{
  "n_layer": 21,
  "d_model": 256,
  "n_head": 8,
  "n_kv_head": 4,
  "head_dim": 32,
  "d_mlp": 1024,
  "vocab_size": 16384,
  "activation": "geglu",
  "norm": "rmsnorm",
  "norm_place": "pre",
  "norm_eps": 1e-05,
  "positions": "rope",
  "rope_base": 10000.0,
  "rope_fraction": 1.0,
  "qk_norm": false,
  "attn_scale": 0.177,
  "bias": "none",
  "tie_embeddings": true,
  "parallel_block": false,
  "init": "uniform",
  "init_std_qkv": 0.0363,
  "init_std_o": 0.0056,
  "init_std_up": 0.0363,
  "init_std_down": 0.0028,
  "optimizer": "adamw",
  "lr": 0.00153,
  "beta1": 0.9,
  "beta2": 0.99,
  "weight_decay": 0.0,
  "lr_head": 0.00872,
  "grad_clip": 0.5,
  "warmup_steps": 557,
  "schedule": "wsd",
  "decay_fraction": 0.592,
  "decay_shape": "pow",
  "final_lr_fraction": 0.05,
  "batch_tokens": [32768, 65536, 131072, 262144],
  "seq_len": 256,
  "doc_mask": true,
  "train_tokens": 476100000,
  "steps": 4751,
  "dataset": "wikipedia_en"
}
Each number is 128 + 32 x the weight over its row's rms, rounded and kept within 0 to 255. Layers, rows and columns count from 0. Numbers have three digits each. The size before them is the row's rms in percent of the matrix's.

# up: layer 2 MLP up, 1024x256, rms 0.124, rows 587-595, columns 0-255
# down: layer 2 MLP down (transposed), 1024x256, rms 0.118, rows 587-594, columns 0-255
# gate: layer 2 MLP gate, 1024x256, rms 0.13, rows 588-595, columns 0-255
up587 097:111139147143082127140160157107173196102071126090142073131118104122153158166113090194119126149118147118166073091114065068129096099075103190117124182112175120069156180106093125136186153154158179142068148078148122133104120138169097105178190175068125127162087185162143236176159129156058101103123086089134102075137119146181139150131122092098126044161150149129152082103108142145144133126147104146135102134145143139104125165077117163169147118108126119139166054146108114164099166060070157170135117093090148129101137106157116160114122103091141073107120130103114136076172164127093164118102066154145164131191137133117126149154116097100128168106111108142074112119153123109164155091134051102143101113106152112139124138099114118107121172165169115155138120158143168108137149145113197
down587 097:117167100156104155173155172120074147176106094143146118132132192096167125094125127116149100141115183090115164103076116127070174092148133143083157139112070093131159127135131118107165168110113133151101123118061111094112121118138144144150114055128112133152095139108152141177115119074066134086138132168114153104102151099144109091114173062146156091155171096135136171140084073171124175180036117077183053214120150122114103100122122131100085150134134171152118187136084164114144131148107089125134122170158140152116098116097143128133104102141149117134124093118080127121177091118130106150194150047087130147169153079072151104138106192120057114065169190129104156152161167131119154104166145156117119081148108137228100130138138165105172168094111151115133159122095084157183139119086123
gate588 103:111105178043113127132142180080154111088150119154148148096123114153144125172122054123173111086127170117147168157145093183131165164108135207125126110197136171202191104137180119099113181114133161089118160157111167181136176129151124109107164095164112158167137093123119090148082077136182140146115118104091178158086151163117144100048127162108140154135182115148117127106137163144085129162106146154161144112149115123166131085144093119200161098134112116108155123118107099101124139119161090157074070119176152090144094110120158173127101195147076190142111128108124091142101129088125160189192193156106137097120201109119133092110065159137135130085152086144152234109139142160154155157104122117130159152136103148062128159161148123125088089151132137143128137173148111161091166104092149
up588 102:108120098134124105193102100147168115186103160127147151153084088094159120129127125140120136118150189138133188105180112158085097074125111134144134100172186160107111125104160116126116178095138133115110144111111164108148084147113137192095129093193085048138116123139163119150083157130124095135121092089105127140155093196140154157159111139117143120150149139121104064100118097126121025150153139110132131072073127193143135188179089156165121127119166157096126081093103094132154128164127052148124167128187136123130178107110104152143085081106137093190130136124102196126085092146209081144165168104121152152081130123092125107071178104121086118125086108161187118086128153101128142136141157168140157132171171126111129133159172178073060128132082189199115063135147086111103098093138120
down588 099:127015150130118112129107101135168107105138072142106048110096177173168119086098123135154144158073106135120180129173119135110152134117066141092115064139127108137119063205074131144115077119169178145078139139111098137153144107103117152130067164160163136186104107089120092176137132081141130086131110182170132116115084085126121081102144179141079137114112119107126204104119181176151168089126148127122109134109099140143100147081140117125177136135129181156116115127152078143145160052105166080166112128107141110119139124139153116103141128221091137156158099115116098203162144113199137064104113209097145169128159082135114105135127129140124146107153078172145146128092134100075138199105134098198135108110115135165120142113142121161118178123108072122154129120151064102126143182095106
gate589 092:132125150103083096104128114136097122112143142122119120061166142181132109145130064178125059155117121133076131196160140065130141116120134138105149121178111099135141145117075152071125123134153138133149158105228148134202174097187122123110137186157185081131093121150047158138104166157156148127144168122108160109090144120153114152107172145117152099108148112110138106146111081161126095138138114166103126151177130109127148152174129165106125217107094107155133160093088114143098135136100086105122063210137077158066088147112177133112055148075115071133140104129124153143091127147129173182191109117107129070158174178159125131128106125139089129073136128093078137091086178129137097138117074137125103105192152175147151137174106177156066142088154187102140126193153169142127126082146124
up589 093:182132168196100133181118139131122179104089086162162115134118151172109132130135127156125121182134107071146133086165112076124120185061114114136095093074122146132106083139169078184145032132148159151157144127110123110167148107113121177174147096105197144101140135107124195098093201107114164105141148119134102169144142096137092133085204096155129121157087126183098104096166129115098169090178134136130158086134106049143129114112128131097139122096154112166106156132033130107149144133092113025144120058141104124123122107094124122152100123182044113153104131151136120155116176131095123111136108169116134135081138092203155133104098122123134159100126085118081174176152094142134152141209069145115151081101133101131105069158191158142121140143117132188122126139153097098166143146108125
down589 093:140145164211113151120166084142117116110075124109147103148162126142119166159119115132089077149131131132146127132214127112145110109106106121133141112158184129068159137070107150111088121144109146156095103080179102178185126103160095139131169122129182184108104107199077165161169122174129149072140114091127166199134114050163142122147131135121150133139140097138149091145146134150105148131106126144117116064196084133081176178177151179128198081138149106135125094081102098202106174117118094141130106125125143156116147156148148153093144144137158129234176154085105098155091103171106113130143137117098115083147114137158093186120074148108142101021170125090073094155153161114129098152077114113173157135171131147137110091117132157186091164162113156097172135106107099147167081162148122
gate590 090:099152134143186080143162128202134147104142104092101124118128172137191142109078118117090102071133130106120134098140164114112137097141131080198115085172058118086129169114077154129143168058141106078163106119132154137116137112104096107150149098178167132160139096107144116129110169144133155082139085065136160133113109148126114102141147115139109104099122114086176079112082155106136102132100151150089153152134069065132122183121122123143166088117050107159097074145179181127165105134115076150089105196182094081185110179067125151120066159066150138117118114159110097185179143127176200123110132117154106086134092181142156123137141151121114094138190119130123100166133138136141151126153113046138206172131121100147163173141109144113093061092163153129063157142084124117165110110102081
up590 092:108081139149126134128098129110119169133144150134102114070172118156168123123151079137146135160121185134087136109138082180139164114127160125117166120162115164164183141147101129056172129197160123099135102163116159138154113082099127131130118176107136154106158140140080165090136127140156185160071109144087106156089125080131122185119115142113089228155124127155127092122138135148139110132117173121136099116117124072088178134100157146084161137130093180103125143046123157058132123158155159080126095170119161116141123151168141080152088068102111146157159173148121167181062088115183153214125183121127113149116127140109116152169090165160121076136111056141135136095076131217126090086120152114115056169126140082142176205124111176119080154111064150099103154120087091120097130176092149
down590 091:138075088099123135115128121174123120134119122137190155185143148078129187088113144100122098085113117164085117082110144104155111112164111137187142144131098135083082098143147092183102136122078113187106169140132061143159128128124120137111118141165149089152113123122176100144104142157117083112137092151176134134105138193176118108088125116117210076156130224142108180179084121136103086120098157100131135085100143135129084151104129138103071144137146083130095116104101114219158134120138128125137182125177119108112135103114112182104147104104084121067173029157167176087124148177097116133155075127132133126095121108133149115101163141134142207159101115099124153151156141119145150185135141157138191109132143144085099100152141071190148083169156157166159036190111091161163169132162076
gate591 103:128132153145190121095176138135135217128107136164150106140140135152124109097128114076166070085114188103141085092118151134091100127095102139124116155093152122111205171173079143072167114121148152133108102180195150122134170178104112153133178143126155174104145186125115105147151107117180129174156128089099106087191074135106144101068142128084114114169129126153167130094078144206156146081101112124126153102120148145131070103076117087154164089104095164127134088072128068090151102172167157117092125107129145167165091132111133149103078149153123124158160100068152130174145126154106154142129118144064165154091170145209134111172168244137133113168096060134144138094107164153137160125169103187081087135097161153129188131098126111127151104140144097100146090162113119152108090136148139
up591 099:151115104116181123125186082101135119128140131110109147142149191117135131086095157159141168155134057086129144239129141131139204176155114137139059137136126080118155153108130134135137090155110092094077084137167130151137144039109153159075107104097180123126071134129086120134081129142117096110114092170136150157138196131093115105091104101149101116120117203132103138065107127133168093082150107115135100166147149106113072082167056101129164138131100099083097168088126190131105175096077107092156167181127117148109106183091125129120100161114106126136087083143064150141145173128093091129064049122142088085105149122178112070125095136112171113102089141055080127133081060069097117094156072132130150124135103169121149153111107117154132178101168126134116144106145097148158120139129134
down591 099:096198088097190129161163105121134147197111139123125173137094156150159058097068167170121130102095183063160120125149128167138146084141110112063083124117210122207121136169184036116143145079095119171160060165136101130078123078162169111079168099086199142147132195133125158117124124107100121127144143136147075106112168117147112125089127132173128132128110129120167110137071168085110104112114143149220154119136146152122107115180108166083114163123096134113126131071111110177162139131116139121137164152091141090138090182133093096118190087112104119024137131169137134130119132097114087169072111115102147109156133103126096142111123059179105074113130095091069140097112122117109077105114114090129129137166128135125149112103091150127140108124114133084168083120116079177104123116115120
gate592 097:063167125114157160147154095146083111151106046180092106061095124114127094098178119134058112080190170189110205140147136128114132198106157112146114107083105152122143100147148131083048167149119166151180081143078129099153150109182152183098107113167139137113161107112141082149070107111142142081171126142110117162152140054084120088154119161140138124099185125149153059130108144104109089103068148150106139111192134122145122168115129125085185172137127120116133141129135123144156147147098178139131163106077096116208151115084166126084110181137082145140158145138144151114133139136163133114134185157171173090122118138145106127164080118124131171135163120106184132140108117126122074139153179102093149084118120120131118115105164240142105139106171127128177079101120072135130137065101082
up592 097:128111136133137141138150090139114154100098143147079158124160145107144089072136136132157163118120166107057099166156103189150062078132059169108111021107145165086184109156102156155143106133189127157113151125112103132093152102093070104129150132121171092124144140097131123178097169181109131117116157185144122105131191148156164116135150158145138182120121117141087196105128145113145141131124126103143109170111110085139200121137140117115121139169150136128118143116098186194171120142156128072048077132113136142112062134145128123132105120093161170092026127161124098159113138182089130175144177130108122094065089166122118141089134109179084121154142187174098088153146163189133119201077076122175077111131119131149108194161138104143111105161129153141134177152139109084109146056118152
down592 099:143150127104156143126093115148160141078138114106140049078088129059106105139124110099148149096133082090148098124159121078063097116166136082114171146135118086146101104069122110110110137171152109109077153117174152151122168103153090100085137135142107099126078140112130142159099140107127106164138074090122117102086152175167093163107222142124152158111080153066207114083174127136106105124113096135157137154131074098114139160120147103045110063106093132074125173158108144104189127114072102064166129142066129085116138106107179103114072114041067096156171114115082123095059138211109122115148142128117135111086151123108154114093175092046136119130181147140139145179145093064152132119127132130120160167105094104151111080061132145125147122096127102159121112104091137114113154109123156
gate593 085:138135088109100132186166143146069119105103139127130106078133132093148127121140149125149110178129108093125163118136197091123120125102199147081128189122150098164133101104073106137122081077129097116169127080179114149085086152119170167121156151103145140134085205131150153144114118150135095122143166121119099120097123102157172048171154144217127048134101104162096168158125120051143090158127101138145153127042170191163134137114078126119133096112161195048089151183125129063111106116120094131109144093139132096134158119160121109092166131171129131074116074156061110175147095142106152111134094102144111132081120074138052126156102164172089090129147170121086100139051112106111097128151168162166154130148148154147147123154117144116171135115114146130077075090183127093093131078147102
up593 086:147104182162106106124118118119121151216150077109196130112079145181088130110159114127083136066128136133149108151110109103101146143113167155130152144109124120117150122144162101156145154156148081092120091160127089096174126160106141130141136163120169084144208118130123099143121148175120118125106208120196158111095083151128130182099140166104122108076138129153139121064084121074129104097117100137146074122105102110134138116108112130193168203121125144171072171103138147106101149185134080074087124153100133139147188102089160164135048147115160153172090128130132157146102187152130191137116083142135085153156153173102184110102057159107122127092160165136143095147116142122162098107114104118102084119156124124128146151134076180229109114094186144101068162203188110081151102087112089
down593 084:081178092119114157089156067156157130112154195158125142062125119085143073185112140171088119123112087137135158115134159119180092093113121106071099156121161167093080124102098143068151093161096124124069073131145145143156145106112113144099104072146093118171154143091137177133117080101145124152120087128104123126100178075110183140117111063157131112158082099139068163158119094151120145142093161167132116106132147117152165116111144175144105104148108117122153109139131100178113101085136196142122091126112122086113113109143120125134189128092162135061159073104084074131134110135112086190179121105108179147139102119141067092151106090187124123175090098085161139112127108095102119142198125087178177114108157095148094085112154094134172108209085126153166055031141114171124125100179135
gate594 101:079166159134151123116157143132207134159140058185118148161129139164143150181139059156115148150160149122118144039149126074117135096186124153104143174139092165037186191133166139128188173161146142122141149145137163143142158164135132136124129104168140081122074124109152106100055140145160116129118169115108167143118153149129081131145121129183128210164165092102147115049110152109111114134167141207144122109147074179135146077156113165141173143111145154171110138123193103079163113130136153119114151136110108068092083153088142182113128140082098169153154072077122121164122139131130174126098123118114097084145095120137118096110140119102107184169180142136078169189196119124185168083141128128082077160155150103151166121141158116135121136114109131133141139171043165142154123149171110
up594 092:108122162142107108185109160119150148212138129149127181122164096100074154065150145086083134144161108151129122148127173105143151125162121111168158093091082148108107137147148163149158131212086170128173187127105109175170140128110175111128180070097168087124162135080075104137130143162162177186166145109149129147068128179112097162065188096079061154126054112144078145131180085096058173191095146167129122137143110090160129131109144131145156110129112106176142124087121119137121176144095120104166154165092147117140116198132069126162130130159152146181100144140145111163151165112089127143105126127122145124152088108135051148100078147101093166153092153120095038160136171134136083140150081153132119149163146161106121186106124076149189107168132153105122136164138136095114113067121149
down594 092:129108119147201119142111080138139117145171143107133132146105107105106132152133108132179166140160155161189068060171067123113089072148060142094122144140117106159130135122168121178125144143167123178094105103130153078169126178110132122128143151134094134160145114101107149053154111125153144077115141125159111128080130148096132138103148157110133125118091106180141151110055172171151124118110150114115138158074117159092147118104199169083128129085100064134189097158165145162142097141141071129102171160124123069100134072142143134075129061098191136248081111115124109110071167048170186119098143212101087141117151117078122168154100161132113123168181161152116099093116100086185161155131124100102119143110123132169099109183138115132175134140156129187161105152081112123111165148147135
gate595 113:151128129134123061135061146174087119162078064077155084162099124113145107131162088155091104080131111103155088125099153113084149132118133196164088140103119142162145169152111102134140107119156105132176117165087176133140175076140117085177141126110191105075076160111120133096116174130112158152148145172160164136095095101130074145131127082122129102151147119130166168111100112144113100082062141115165072075162184115160087111142124163131148126093106142108105074067074143095104118119177114141104145168143146120114119099100167163058141184092094064094095114111138104163172136100110152161153101133093100065126195098162113132094097183132170125126198152128118117124133100097076112119146019147146142186097133184111164135150125184110127170101178093145165134125103116156095155165100185
up595 116:126078147203088117118128120190125176127089093117181150101139110127136085123115163091053160145137132118138118137123133084171155154121155121150096140131170160118149138155107099105123074119163109144140112173087078145144092157151096082178141105111141134141129137134138152110110160122159097187151154159155091147079092097118170129171163139173140137112179142133123196150120168106083098122122148148144170147111134148073102102152141127163126078118121108157061133194133080137133120184164127167102049111138120104121125103180124088123131126133079145153101165166215105181164115185111082181106115186107126136127129119175125170120104170142090139148158146162118122176138130147134093137207114113163139134156146106096153102222197135045105110187193140045076070134158136111072105140115094